config.toml
n_layer = 9
d_model = 448
vocab_size = 11813
qk_norm = false
final_lr_fraction = 0.0
Each number is 128 + 24 x the weight over its row's rms, rounded and kept within 0 to 255. Layers, rows and columns count from 0. The size above them is the row's rms in percent of the matrix's.

# layer 5 attention key, 448x448, rms 0.116, rows 243-255, columns 0-223
size [ 90  87  90  86  88  90  93  91  90  89  90  91  90]
[[105 112 102 135 120 133 128 103 151 114  85 132  78 143  84 111 158 117 127 143  96 133 118 135 126 129 114 142 105 144 124 111 142 137 157 131 135 140  98 164 121 134 135 128 140 132 137 128 148 110 150 144 128 156 138 119 158  96  88 141 124 169 115 132 132 161 140 114 102 133 143  45 124 127  98 112 130 122 130 149 100 146 131 157 125 134 164 139 178 130 108  78 104 171 110 102 145 157  99 104 132  96 170 126 156 141 147  99 172 137 133 173  89 117 100 146 112 132  95  95 109 104 144 119  99 118 142 115  97 120 147 148 141 113 133 145 150 146 178 121 130 136 119 136 110 129 152 150 151 131 128 122 117 150  97 157 155 114  98 116 151 166 166 121 182 159 136 142 141 119 135 143 140 116 158  98 151 143 156 116 159 119 110 141 139  96 124 142 139 109 120 125 175 120 155 110 143 120 141 114 110 148 101 105 137 115 144  62 113  82 171  91 106 150 123 119 100 134 173 119 112 144 150 123]
 [134 123 153 157 150  74  98 138 161 150 134 119 120  76 109 119 175 132 142 138  99 171 100 141 141 116 147 146 135 123 123 127 126 106 115 105 105 137  96 144  83 133 148 140 144 164  94 125  88 133 110 176 125 148 120 128 159 157 152 125 108 100 118 100 174 137 103 126 133 130 140 103  93 133  82 107 126 147  86 133 130  65 117 139 127 150  90 103 150 131 134 128 132 150 109  78 162 145 166 166 152 160 146 149  95 133 132  92 131 143 117  82 133 129 136 108  85 132 122  92 113 151 129 125 118 107  73 140 120  89  90  89  91 121  93  96 167 135 103 131 118 161 147 134 120 132 137 102 120 135 124 155 120  84 105 140 110 126 115  97 108 116 152 142 138 165 119 113  94 154 134 116 149 140 143 163 113 108 103 156 138 140 120 154 175 121 120 162 123 127 133 107 100 129 115 129 129 138 206 147 120 133 111  95 137 155 126 120 164 109 131 124 109 136 120 128 105 156 165 179 105 109  95 132]
 [146 118 118 145 108 113 127 106  85 152 129  88 130 123 118 157 167 159 108 141 166  95 136 151 132 156 130 127 126 121 141 119 148 170 118 117 153 118 110 159 148 142 118 144  77 121 109 117 147 153 134 111 146 108 114 169 160 144  96 105  86 170 104 104 132  90 148 122 123  86 146 168 112 105  98 140 137 145 112  99 158 110 148 118 130 109 131 121  77 115 145 171 154 176 151 113  93 136 115 138 112 103 169 143  96 132 161 178 130 157 107 135 157 153 133 128  98 126 143 160 149 139 117 117 136  75 127  68 137 125 126 117 143 127 104 153 115 157 136 138 177 141 129 114 145 171 122 122 117  95 111 101  89 140 140 167 156 149 130 120  94 147 150 155 160 122 123 115 109 141 119 150  99 162 147 162 116 117 152 126 136 161 123 126 110 126 105 144 148 145 158 116  98  99 118 149 176 143 132 114 145 123 165 106 145 141 122 116  74  97  78 107 114  93 125 106  83 138 109 109 126 136 115 121]
 [114 108 122 112 125 136 122  98 108 108 101 116 116 104 111 119 138 140 126  98 115 119 132 162 124 147 133 132 129 148 155 119 132  86 104 112 122 182 123 128 146  98 129 107 133 102 102 149 114 150 101 132 128 112  99 130 164 176 133 145 142 141 156 121 132 129 154 116 117 167 112 119 135  97  87 159 128 114 117 133 118 132 154 131 106 128 125 184 100 125 196 137 104 114 118 182 141 139 108 153 123 118  82 134  97 138 169  96 139 155 115 122 130 115 142 136 102 162 110 165 116 102 134 125  84 109 128 121 155  80 128 140 122 134 107 170 154 116 156 120 140  95 164  96 131 182 131 100 125 128 147 120 124 131 123 103 142 146  56 117  88 103 121 148 159 124 137 155 120 144 144 139 132 115 119 167 130 164 160 132 140 126 129 155 116 176 103 120  96 136 167 115  96 169 165 147 100  79 116 103 157 113 142 126 112 162 121 138 139 140 102 134 116 142 158 129 153  72 103 111 128 117 148 144]
 [122  94 142 170 156  96 108 163 125 104 101 113 113 141 118 157 113 128 132 152  97 104  81 109 105 110 146 116 119 128 168 118 152 109 138 107 102 148 112 157  85 140 122 100 158 160 119  82 119 119 142 144 119 159 175 113 150 149 145 128 104 103 151 129 131 113 118  98 135 122 114 184 114 145 160 175 164 143 160  75 131 126  95 146 137 172 111 136 128 131 119 149 173 119 117 125 122 104 149 139 130 116 146 163 131 104 118 116 163  92 117 141 114 118 155 145  80 109 132 137  84 127 137 146 130 130 115 167 179  93  87 130  78 128 121  98 141 135 128 103 133 173 138 137 130 152 146 122 135  82 137  67 149 125 144 142 109 138  98 135 136 154 132 127 119 119 123 128 164 126 146 100  89 144 115 129 111 120 165  86 102 150 149 189 146 107 101 113 117 130 127 126 134 136 153 133 127 145 148 146 146 170 120 113 108 121 132 157 122 127 107 137 127 121 124 104 152 115 107 142  92  70 108 152]
 [151 129 164 113 119 108 143 181 114  85 118 183 100 133 131 151 180  57 116 118 128 109 113 113 161 166 132 108 105 166 123 141 147 103 123 111 118  81 112  97 140 126 105 155 160  85 132 139 146  93 124 177 186 138 152 127 120 148  99 113  87 133 109 145 120 131 111 104 130 134 124 159 106 107 160 127 120 132 101 113 142 135 109 148 113 164 124 128 128 151 124 101 150 136 156 103 123 148 121 147 115 159 109 148 114 152 113 141  84 158 125 104 126 143 122 108 158 126 104 111 119  82 138 100 160 103 107 102 121 108 132  75 101 134 127 132 112 103 162 136 116 159 154 159 130  86  93 142 149 111  92 163 112 134 159  84 160 140 155 149  77 166 168  92 133 116 106 133 128 147 112 143  89 148 160 133 142 140  85 133 115 150 138 133 139 119 111 110 153 113 159  97 149 148 124 132 155 140 143 127 139 160 115 101 149 156 144 122 100 167 130 101  74 119 158 105 120 123 109 138 139 155 124 142]
 [ 88 159 103 117 134  68 127 176 193 123 123 145 111 120 124 155 114 116 147 143 132 115 152 148 120  88 167 103 144  87 100 119  75 181  98 154 115  97 134 143 124 102 122 115 135 164 104 128  92 109 159 129 133  91  73 150 124 150 174 132 143  99 102 144 116 144 112 146 126 123 162 137 136 106 115 152 150 121 117 122 162 160 106 138 199 175 104 122 121 123 159 162 104 106 117 111 114 101 122 122  97 135 114 121 112 101 137 143  99 138 133 157 113 138 113 148  96 132 105 168 146 157 128 133 140 160 128  90 103  87 142 153 129 135 132 121 104 134 147 144 104 147 124  94 114 113 101 136 121 129 146 153 101 136 146 126 162 144 158 113 134 149 100 115 139 143 134 109  92 108 141 127 142 133 155 153 110 137 134 128 138 140 127  81 112 139 182 145 135 100 144 151  86 132 100 118 115 109 108 161 119 155 176 113 132 146 108 126 116  96 139 118  82 158 141 141 152 164 123 115 106 115 108 131]
 [143 142  94 129 147  77 125 109 128 147 163 119 109 145 106 116 160 141  94 150 141 119 132 143 116 150  94  81 133 109 132 102 152 135  92 111 131 130 161 150 111 126 145 130 149 121 119 121  90 188 153 137 141 134 100 134 154 114 111 153  88 118 136 123 167 108 129  88 107 169  85  97  98 134 165 152 109 118 122  98 143 137  76 102 110 157  80 138 108 104 181 104 106 117  88 123 174 102 179  88 136 149  96 143 132 137 155 127 150 129 126 137 147 116 153 127 121  82 187 156 173 118 154 158 107 130 146 114 150 141 119  76 122  97 140  89 112 103 124  86 147 105 133  87 123 108 109 107 111 137 124 127 141 106 155 145 105 158 108 150 121  97 141 113  89 140 164 129 123 111 100 115 140 161 149  93 139 130 132 121  88 138 151 157 138 116 117 153 117 105 142 139  87 164  92 165  87 140 161 116  90 117 152 102  99 120 114 135 152 162  93 165  89 122 155 107  70 107 105 119 131 137 153 161]
 [103 148 114  65  72 135  98 176 122  82 136 151 113 128 125 126 113  85 148  76 104  77 133  85 118  82 139 107 108  80 109 153  81 181 114 106 118 112 131 146 141 113 117 170 133 135 107 122 128 134 123 120  99  98 111 155 128 116 125 109 116 130 105 138 116 149 125 124 146 137  97 109 158 134 155 127 105 141 133 162 113 166 159 130 137 142  76 122 152 176  99 145 148 138 120 107  85 108 132 108 106 152 158 122 181 190 101 148 107 144 130 140 127 115  95 156 141 127  97 104 129 153 121 134 107 143 137 132 130 123 125  82  83 136 107 101 111 140 133 127 131 118 158 184 156 121 115 173 142 116 152 151 141 101 137 127 109 153 140 145 136 147 109 112 155 126 130  72 107 150 112 119  95 111 127 134 172 124 137 123 108 139 163 111 151 140  69 169 111 162 138 115 133 132  92 107 135 162 105 123  95 123  99 141 154 114 109 138 163  90 116 111 149 145 118 162 123 170 163 129 148 133 141 133]
 [133 134 145 155 107 152 139 115 103 150 126 140 131  62  84 102 117 125 162 123 119  97 104 153 136 130 168 146 149 169  81 114 133  63 134 110 160 121 108 131 149 129 117 122  88 109  80 108 197 173 156 143 128 112 124 130 110 169 121 140 157 135  96 119 164 138  93 108 138 112 103 135 157 121 156 108 122 124 101 143 166 108 117 128 124 101  96 149  97 107  99 110 135 123  88 134 117  84 186 136 115 130  83 148 105  83 160 135 118 162 118 199 119 137 127 129  92  92 130 111 128 140 146 121 113 120 152 119  85 123 105 119 134 101 131  88  78 156 134 148 151 129 132 159  94 117 107  71 155 152 177 111 126 133 134 164 140 121 151 123  93 125 137 140 100 111 131 109 141 142 161 117 166 116 150 109 123 103 144 130 120  90 141  96 110 170 138 126  97 121 121 116 131 102 116 136 145 106 164 134  94 147 151 120  90  98 148  98 124 121 123 170 145 164 111 144 115 139 130 160 157 145 122 181]
 [176 116 115 154 161 154 132 131 132 159 122  77 108 133 123 109 150 147 175 113 125 119 157 148 120 146 145 120 120 186 119 105 104  98 110 122 127 130  96 102 128 109 149 145  96 117 132 138 143 161 113 118 140 152 120 119 148 151 117 152 120 130 135 127 103 158 138 106  87 130 100 100 151 127 128 125 118 159 142  97 156 106 150 154 121 143 144 129  85 136 105 106 114 127 144 114 142 132 111 124 128  93 127 161  95 111 138 124 223 148 118 176 165 106 122 145 129  97 132 104 127 122 130  97 126 131 123 110  96 124 149 128 143 132  99 137 112 145 127  85 100 164 158 141 153 105 106 140 159 149 152  97 162 111  93 148 112 150 100 144  99 140 177 136 143 126 128 125  65 116 162  90 143  74 130 123 153  98  99 148 151 156 114 115 119 115 142 108 123 145 130 142 158 143 181 177 185 138 139 113 121 157 169  90 131  97 157 130 110 168 124 148 120 140 127  84  96 120 158 118 125 107 122 119]
 [112 125 116 115 111  87 101 105 136 159 111 105 153 111 108 137 103 143 125 121 119 146  84 126 150 104 138  84 126  96 134 104 130  95 132 106 146 149 154 114 129 153 146 157 130  95 113 157 137 140 141 110  76 147 110 178 131 128 177 133 146  66 148 120 112 112 133 111 134 137  96  94 108 138 151 118 162 138 113 151 132 116 132 117 168 116 139 134 133 110 106 161 100 106  92 138 137 115 142  99 139  85 174 103 107 137 136 110 140 127 176  99  84 123 154  71 142  97 132 134 140  90 103 102  86  85 172 134 140 139 134 145 151 140 158  79 148 142 159 154 137 119 113 144  91 125 150  96 134 108 144 123 118  92 128 123 131 118  44 105 133 115 135 121 144 146 144 140 165 199 114 125 106 142 124 132 143 152 159 143 118 101 119 151 136  95 143 130 139 161 152 166 151 127 101 139 131 117 150 124 180 108 119 115 108 120 143 111 155  70 117 154 158 120 167 178 116  83  69 151 122 171 128 130]
 [184 161 166  98 117 114 138 134 117 129 127 144 126 138 105 121  93 124 125 111 100 112 134 106 151  87  83 106  99  96 147 194  76  92 163 134 127 171 113 144  95  90 120 120 119 130  93 116 123 154 188 173 114 184 134 113 126 110 133 147  86 113  86 114 148 115 125 145 148 170 172 135 131 142 133 105 104 170 176 134 166  72 127 125 113 138 123 130 103  64 130 167 136 114 147 107 129 104 112 143 122 147 143 124 174 140 127 205 134 138 132 136 153 139 151 131 109 139 106 126 136  75 110 105 110 152 172 140 119 129 119 142 126 130 115 116 110 164 125 135 110 161 127 159 126 156 102 157 161 104 112 143 124 104 118 166  95 151 106 148 158 115 142 123 126 129 140 157 137  86 143  84 110 138 135  78 119 130 117 152 145  98 138 112 121 116  88 110  82 120  72 112 122 136 129 126 132  95 101 133  69  89 142  95 159 123 114 133 147 150 181 115 111 166  74 162 115 120 155 125 137 143 148  95]]
# layer 5 attention query, 448x448, rms 0.116, rows 244-255, columns 0-223
size [ 88  90  87  90  87  87  96  89  90  88  88  95]
[[113  96 151 116 134 107 112  97  78  94 136 107 164 110 116 126 127 119 159 165 122 122 142 170  87  95 121 132 133 126 104 169 108 140 148 164 153 111 149 170 123  95 108 121 143 104 162 113 136  92 152 118 159 114 137 112 108 134 124 165 163 126 141 143 121  84 134  83  96 103 150 104  86 126 159 166 143 120 119  97 138 160  95 135 131 107 164  95 153 107 140 117 128 105  92 133  97 116 122  73 143 136 144 121 132 104 171  98 109 138 108 176 157 101 105 118 155 112 108 145 123 124 136 115 128 157 147 103 112 131  85 161 120 128 122 102 105 160 161 137 133 144 138 122 141 102 130 151 129 164 124 109 129 144 123 111 122 119 121 121 185  93 112 117 126  90 167 174 133 119 137 130 143 114 128  60 107 114 120 106 102 101 202 100  81 151 128 131 114 133 127 125 102 142 138 142 128 127 139  96 150 106 130 115 134 169 135 121 109 140 125 127 102 124 116 142  96  99 134 102 111 169 161 121]
 [179 149 149 100 124 146 131 160 193 106 138  80 123 130 107 116 140 109 157 147 115 124 143 118 105  93 150 142 127 116 140 117 152 153 100 119 121 183 119 143  79 128 129 110 139 144 138 137 114 123 107 134 153 143 151 160 109 145 181 127 158 109 132  86  99 153 148 135 161 177 124 114 135 126 159 139 100 119 117 135 105 115 153 131 155 148 141 124 132 131  98 106  98 112 149 147 125 112 125 137 139 126  95 150 130  84 155 120 157 110 105  94 147 128  83 122 118 104 106 158 150 126 113 179 141 154 115 112 124 107 153 127 168 121 128 155 140 138 148 113  77 145 108 141 128 127 135 125 119 173 111 120 144 120 121 116 154 141 110 117 149 153  96  95 102 134 132 139 111 111  95 109 168 149 196 113 156 138 128 129 123 107 123 135 123 122 193 122 109 159 145 116 105 174 170  83 118 138 109 144 115 151 133 132 139  88 151 162 171 153 178 136 141 129 125  98 115 114 119 151  97 114 136 117]
 [125 149 115 156 142 129 149  98  85 146 118 100 124 147 106 140 184 144 131 101 136 151 110 139 121  86 108 149 148 138 102 134 180 128  64 147 158 109 177 170  89 108 153 110 141 133 154 138 119 148 133 117 138 136 136 129 118 149 119 158  93 104 130  96 103 147 113 121 105 101 124 100 139  90 128  76 127 174 123 111 143 121 145 113 131 166 122 116 132 118 142 142 137 156 131 126 143 130 170 130 102 104 112 119 119 165 102 122 119 115 109 138  78 157 108 154 148 164 158  89 124 156 144  96 101 143 106 105 134 134 129 136 137 116 141 120 112 127 115  89 134 146 119 142 105 122 180 128 129 140 110 149 129 154 134 113 108 115 136 217 141 130 114  79 115 111 153  81 132 129 121  82 126 136 144 119 112 139 116 141  96 138 159 160 136  56 111 136 169 118 109  89 131 161 120 147 144 119 155 129 125 164 101 158 159 124 104 132 144 166 157 169 162 101  88 141 124 141 136 139  92 108 122 110]
 [136 107 135 105 109 113 115 137 152 176 166 157 110 151 124 106 128 157 118  91 101 184 143 160 122 112 105 185 109 124 140 148 152 144 135 162 145 128 154 137 108 139 108 148  71 128 108 114 140 155 146  99 123 119 101 107 158 122 117  77 143 109 121 146  96 138  85 127 125 134 169 144 147 120 141  86 124 150 109 128 154  89 136 125  93 125 140 162 167 118 120 101 129  83 160 187 139 143 110 122 160 150 127  85 121 149 128 109 121 124 119  98 124 151 113 155 166 114 135 118 136 144 134  95  85 100 143 157 120 162  99 126 137 104 154 161  81 144 142 124 110 132 183 130 125  99 148 124 112 132  95 134  97 153 130 112 145 111 110 124 141 135 130 134 109 113  93 105 125 127 122 180 153 138 110 129 116 113  93 176 135 117 142 142 176  88 156 112 119 142 112 138 103 139 119 101 156 126 109 144 114 138 134 143 153 156 139 104 135 107 138 163  91 138 127 148 144  87 110 105 129 105 142 123]
 [ 85 102 130 114 150 139 145 105  93 134 113 147 141 108 145 105 124 124 103 136 117 120 108 146 125 129  81 129 129 100 123 155 127 143 148 125 152 161 141 122 116 148 140 119 116 143 137 142 111 165 137 128  94 117 137 170 161 137 179 139 145 133 157 146 134 129 137 142 122 118 110 100 183 146 139 151 141  74 132 137  72 128 105 122 179 127 100 110 148 125 147 140 148 118 121  90 156 151  91 156 116 125 124 103 122  90 173 118 144 103 156 122 107 101 185 159  99 121 156 115  93 180 155 117 164 120 155 128  88 104 126 130 136 119 142 139 100 112 146 104  79 135 112 117 142 110 117 128 144  85 103 126 161 125 124 165 149 132 124 142 109 109  85 144  84 159 116 157 140 174 150 148 147 148  85 119 140 107 144 101 140 106  99 133 113 145  98 108 133 141 171  97 155 120 111 160 147 120 127 134 114 103 121 178 111  89 174 144 124 132 142 130 174 134  94 138 156 110 181 157 110 114 183 117]
 [104 134 152 145 145 169  98 146 145 143 130 136 120 123 140 165 146 126 141 177 114  76 128 165 123 128 115  86 123 159 121 146 134 102 101 128 118 189  95 129  79 136 120 181 171 139 113 161 123 143 119 112 178 155  74  99 109 165 123 123 138 149 179 139 146 120 177 147 122 150 126 150 135 114 114 143  90 160 147 137 135 147 176 168 126 142 168 106 148 127  94 160  93 134 129 136  85 148 124 149 136 151 140 120 103 126 111 118 124  48 109 114 126 124  83 123 125  69  95 100 145 120 123 149 114 119 127 119 118 120  92 135 150 149 146 111 140 125 107 114 182 131 149 121 127 153 123 115  98 127  91 139  94 156 135 136  83 123 160 139 129 100  64 153 139 113 155 155 150 123 201 155 136 125 126 128 118 128 143 132 131 101 143  93 120 110 115 105 108 113 113 118 117 109 107 154 151 134 126 156 134 131 124 159 119 135 164 135 143 125  88 165 118  91 121 163 126 126  69 161 140 188 162 175]
 [127 113 150 122 116 147 135 155 154 156 126 134  95 131  97 133 144 136 164 120 154 162 172 142 141 122 126 130 134  85 140 127 136 117 118 160 113 121 142 136 112 140 113  98 155 139  87 133 142 113 143 147 118 142 137 119 161 185 163 120 143 117 110  96 129 111  99 101 134 102 117 168 119  99 103 193 102 121 151 139 141 119 160 139 132  81  93 146 107 147  99 104 159 149 163 140 140 155 108 142 128 117 104 109 145 103 154 127 165 154 103 175 112 124 117 115 140 104 115 153  72 198 110 147 110 152 108 126 127 124 105 133 145 132 112 141 177 135 118 135 112 118 108 109 116 115 117 101 125  97 152 114 136 159  87 133 127 122 193 165 113 128 121 103  90 142  63 122 136 158 155  58 126 111 118 141 130  94 113  77 109 150 135 138 139 144  89 133  86 152 103 130 140 172 135 119 157 164 150  79 149 114  98 131 124  97 147 140 169 124 165  96 103 148 132 149  90 160 149 152 122 108 124 142]
 [107  85 124  96 158 134 142 138 122 134 104 171 158 107 105 131 127 158 102 134 128 139 124 124 148 149 131 111 142 162 147 140 102 137 151 108 151 136  82 110 119 179 133 125 156 147 141 141 131 133 172 110 100 128  61 131 132 148 113 120 122 138  99 126 137 156 149 149 139 112 109 143 149 167 129 142 117 137  99  99 121 147 126 120 141 119 177 138 148  78 185 167 133  91 126 145 120 125 105 141 145 142 154 133 147 112 133  76 154 127 149 123 165  95 132 144 115 165 106 103 112 133 131  81 153 147 207 133 136  98 117 148 136 144 164 152 127 110 149 100 127 146 112 129 121 123  95 133 115  98 132 109 164 138 168 132 126 142 135 101 127  69 117 130 114 113 103 115 171 137 108 147 142 124 140 140  87 114  85 131 169 122 113 121 125 147 150 110 177  78 143 119 126  57 126 139 181 112 144 102 136  85  92 106 145 148 128 151 121 123 115 151  98 133 111 120 149  68 117 144 160 160 167 136]
 [105 112 111  96 173 108 125 158 126  90 131 153 141 154 111 114 147 128 160 162 104 165 168 129 136 128  96 131 142 104 145 162 131  94 108 154 105  96 121 121 111 157 141 130 134 120 102 162 147 132 100 144 143 173  67  96 120 157 110 159 150 137 139 112 109 154 190 111 109 100 162 154 136 117 121 104 161 146  99 134 125 129 110  77 191 136 105 133 155 158  87 144 124 135 155 125 143 144 122 117 129 149 100 130 202 137 114 138 203 122 127 175 126 102 115 140 133 150 151 152 149 106 133 132 160 179 129 115 125 120 113  92 140 115 154  68  81 168 123 135 101 121 143 123 105 125 128 150 165 118 154 143 129 153 108 143 116 170 178 156 129 107 130 133 104 156 117 111 101 121 107 127 120 128 123  86 124 122 132 118  95 148 119 140 111 115 115 159 118 158 146 127 133 144 111 178 169 175 130 149 132 112 181 133 122 134 143 149 139 137 137 138 121 155 158  88  97 118  90 122 100 139 163  80]
 [112 144 136 120 111 107 105  83 160 175 126 130 127 114  74 139 146 144 106 101 148 114 107 144 163 155 115 210 100 130 114 134 128 104 163 117 155 133 118 117 105 140 117 103  94 104 134 130 113 135 160 169 138 101 150 144 147 129 112 153 136  84 123  82 149 110 149 131 125 110 141 174 121 120 115 136  94 119 112 114 147 119 165 150 122 108 119 131 174 100 134  95 174 202 159 124 145 146 121 139 151 132  99 152 118 154 118 165 108 115 143 168 148 156 114 146 127 121 127 125 120 101 105 131 128 133 142 139 140 114 129 125 108 147 114  88  95 159 165 144 145 112 151 110 110 126 121 144 127 114  89 188 131 136 136 102 136 166 173 118  94 139 122 108 135 150 115  92 126 108 127 155 136  76 168 128 143 117 153 126 138 101 169 129 129 139 130 149 131 153 162 138  93 171  99 134 126 154 141 151 119 138 115 159 156 124 108 160 178  96 160 100 101 104 121 152 118  89 100 122 118 120 123 125]
 [168 163 155 118 124 147 135 131 109 104 119 141  84 129 194 123 161 101 149 132 138 107 171 136 127 149 126 155 158 129 143 151 149 156 107 121 114 143 165 136 121  80 163 139 166 161 156 138 119 144 111 135 141 132 134 131 132 123 143 147 119 155 117 133 138 161 138  96 145 117 133 126 162 120 114 150 133 135 136 106 151 133  92 144 121 162 129 124 121 120 146 136 184 112 124 122 172 139  77 135 103 105 119  93 142  95 146  84 118 176 115 118 149 134  83 108 128 113  90 108  86 184 135 122 170 137 105 118 157 129 137 130 135 169 160 171  99 116 142 148 128 128 115 111 113 131 136 107 100 129 154 166  99  88  97  87 131 122 163 142  89 117 146 101 117 128 112 136 109 102 116  96 136 139 116  99 139 123  90 140  98 108 102 126 100 102  90 161 107 146 108 114 147 129 119 161  77  89 145 133  93 163 112  94 125 149 135 105  99 142 121 113  84 115 146 147 147 152 168 119 105 127 105 107]
 [140  91  99  97 131 161 133 127 126 131 110  96  94 105 137 124 158 151 173 124  90  89 130 107 156 145 147 123 107 127 162 109 126 135  96 106 126 116 135 130 108 160 120 106 146 132 125 128 110  92 115 136 132 112 128 100  93 134 106 117 127 148 121 116 141 120 109 112 108 129 128 120 116 153 154 134 133 106 113 131  92 150 106 113  93 132 110 113 118 137 167 112 197 119 167 139 122  78 121  89 114 116 167 127 128 153 159  63 155 137 150 119 104 110  99 120  88 123 151 110 134 146 147 142 121  81 168 107 178 159 129 128  87 129 124 137 129 121 142 124  80 202 159 142  98 101 120 150 129 124 100 137 149 131 135 151 124 135 138 105 123 143 105 127 139 136 121 173 154 121 117 138 147 176  92 137 115 114 127 132 148 109 126 159 115 150 139 124 132 102 111  84 148 162 140  94 141 122 123 168  75 129 121 106 153 117 127  89 158 112 113 107 161 156 166 153 155 145 106 137 103 145 107 170]]
# layer 5 attention value, 448x448, rms 0.14, rows 192-194, columns 0-223
size [ 90  88  94]
[[127 150 156 140 146 111 138 110 125  93 119 120 110 108 132 163  95 144 131 170 143 144 168 163 108 129 126 136 112 147 159 149 102 128 121 105 119 140 124 128 130 153 113 106 118 149 135 125 137 123 150 140 152  94  99 175 111 141 113 101 141 129  73 130 126 146 114 103 120 131 155 124  75 165 149 149 149 116  91 113 181 143 187 119 109 138 105 150 111  94 163 106  90 144 169 115 123 106 111 107 158 152 118 145 152 143 164 124 108 112 123 150 128 124 132 162 114 106 137 154 165 124  76 141 127  90 119 103 151 131 118 140 125 118 124 117  96  86 120 159 154 106 141 132 120  98 119 126 144 136 166 133 159 144 137 144 125  93 132 141 146 120 159 122 162 153 149 167 121 131 121 166 134 152 125  82 104 120 143 178 141 191 123 107 130  98 141 131 109  97 142 141 180 129 131 165 146  89  76 119 118 143 150 164  86  98  78 165 121 175 102 128 113  88 112 172 129 130 179  69 124 153 138 148]
 [ 95  81 145 135 150 128 153 133 124 130 105 155 145 106 141 130 147 140 120 140 103 151 106 153 153 159 122 142 123 104  92  95 137 109 115 173 144 162 171 149 104 142 159 125 105 103 102 104 138 158 141  92 131 127  99 134 126 114 162  98  71  83 164 107 118 116 123 127 129 106 146 135 122 150 156 128  93 154 101 116 123 142 120 102 118 112 116 155 143 138 142 126 128 105 149 101 135 124 143  95 112 119 133 125 113 130 149 149 137 172 160 127 111 136 137 141 133 147 168 142  81  98 139 145  84 111 151 108 104 119 119  95 162 128 149 135 127 160 114 148 113  84 170 143 148 101 131 125 151 127 126 120 110 106 137 142 123 118 103 103 161  89 115 115 146 151 158 129  95 130 106 134 150 153  61 135 100  59 132 164 110  90 141 105 118 120 146  99 116  99 155 146 156 107 119  99 105 119 110 140 103 122 153 128 120 134 132 165 164  95 139  83 124  90 125  96  79 107 124 159 127 102 123 142]
 [126 118 111 103 105 136 161 136 122 186 136 141 145 103 181 137 115 132 145  91 179 171 164 179 115 131 161 160 107 123 125 168 114 143 141  97 133 167 106 130 157  85 130 124 134 163 132 139 111 153 109 146 169 121  87 138 101  96 147 130 131 148  62 127 166 136 158  78 138 120 166 126 114 133 159 141  76  97 179  72 141  66 137 171 135 140 153 137 125 115 123 126 116 114 133 139  67 117 123  93  96 142 155 142 163 136 107 140 131 120 116 112 148 126 122 137  90 152  97 105 146 131 115 101 167 130 138 145 147 134 141 110  84 119 118 146 157  82 118 130 125 131 126 144 139 116 167 121 169 144 126 114 114 127 113 128 123  84 115 155 123 183  93 156 183 174 104 112 134 128 176 150 123 104 164 130 143 109 123 106 114 193 143 139 131 169 122 163  91 138 141 131  97 168 120 112 142  96 146 125 164 140 160  84 114  81 175 180 128  89 115 133 101 134 124 182 141 111 128 127 117  84 145 132]]
# layer 5 attention output (transposed), 448x448, rms 0.111, rows 192-194, columns 0-223
size [ 99  90 100]
[[131 110 144 143 128 150 150 122 129 108 173 150 142 111 147 141 107  92 119  98  98 157 133 136  98 114 147 113 177 156 157 112 128 101 106 140  91 147 125 114 135 180 136 124 155 174 130 103  93 155  97 117  98  71 152 107 133 171  75 151 127 115 121 144 135 117  72  89 132 151 119 155 106 174 161  90 114 152 108  91 141 117 128  85 168 158 104 143 126 124 151  91  83 149 113 114  95 134 150 153 112 119 132 143 125 111 134 141 114  86 162 122 111 190 141 116 155 103 141  97 146 113 159 142 134 114 111 158 108 139 109 107  85 115  80 123 185 105 150 152 131 128 136 155 145 136 132  85 120 130 118 143 108 120 136 174 129 131 119 110 146 147 143 121 103 113 173 116 125 112 126 139  96 121 160 144 144 149 112 116  49 118 137  85  88 108 124 117 164 114 161  84 134 147 126 114 135 144 126 162 135 125 154 134 118 145 123 163 131 144 104 139  57 129  92 120 104 117 142 130 140 110 120  72]
 [125 175 122 135 106 119 152 123 185 111  92 139 110  86 122 105 187 189 142 147 116 122 114 139 142 140 105 156 180 151 140 155 109 124 143 104 102 131 113 105  82 125 137 115 123 109  97 136 130  67 150 142 139 145 117 153 147 137 113 148 124 104 159 146 135 133 148 128 126 127 127 138 102 152 137 112 170  80  96 149 120 152  83 133 147 119 150  69 132 115 115 155 143 141 111 143 158 113 110 142 153 141 118 173 112 135  99 123 103 114 162 143 160 199 210 159 171 128 142 107 123 111 122 137  75 149 139 125 157  81 100 134 119 118 110 134  78 140 105 102  43 122 119 151 127 155 101 116  86 124 137 102 147 116 146 117 139  94 178 126  65 127 114 117 137 144  96 131 119 105 153 158 130 141 132 132 121 118 137 120  97 149  81 140  99 153 148 125 147 131 146 128 128 133 147  95 118 128 141 152 129 128 128 114 119 145 123 153 148 108 111 104 121 165 100 124 140 100 112 127 155 133 122 141]
 [117 164 128 115 133 141 131 133 141 157 125 142 135 113 144 124 139 177 147 145 140 133 121 104 125 115 140  79 135 116  78 105 140 107  98 100 123 148 137 133 155 133 136 145  99 107 116 123 187 133 148  75 120 145  92  96 143 136  99 118 206 108 151 137 125 136 120 137 112 144 120 149 128 131 160 113 118 151 124 136 118 129 167 127 132 136 118 149 149 139  81 153  96 139 128 142 117 143 136 119 143 126 131 133 103 105 124 120 134 124 149 135  40  71 112 120 114 110 133 128 188 117 165 162 143  99 145 113 153 156 128 104  90 121 115 135 180  72 160 126 137 136 105 131 159  92 107 157 142 141 114 110 137  85 137 135 115 116 160 132 131  86  95  99 131 141 136  98 150 141 131 144 146 133 129  98 151 158 134 129  83 127 126 153 128 113 159 104 128  98  99 100 127 132 125 115 115 128 110 134 159 140 122 106 143 109 140 164 150 115  76 188 136 126 147 128 129 112 171 127 133 128  94 105]]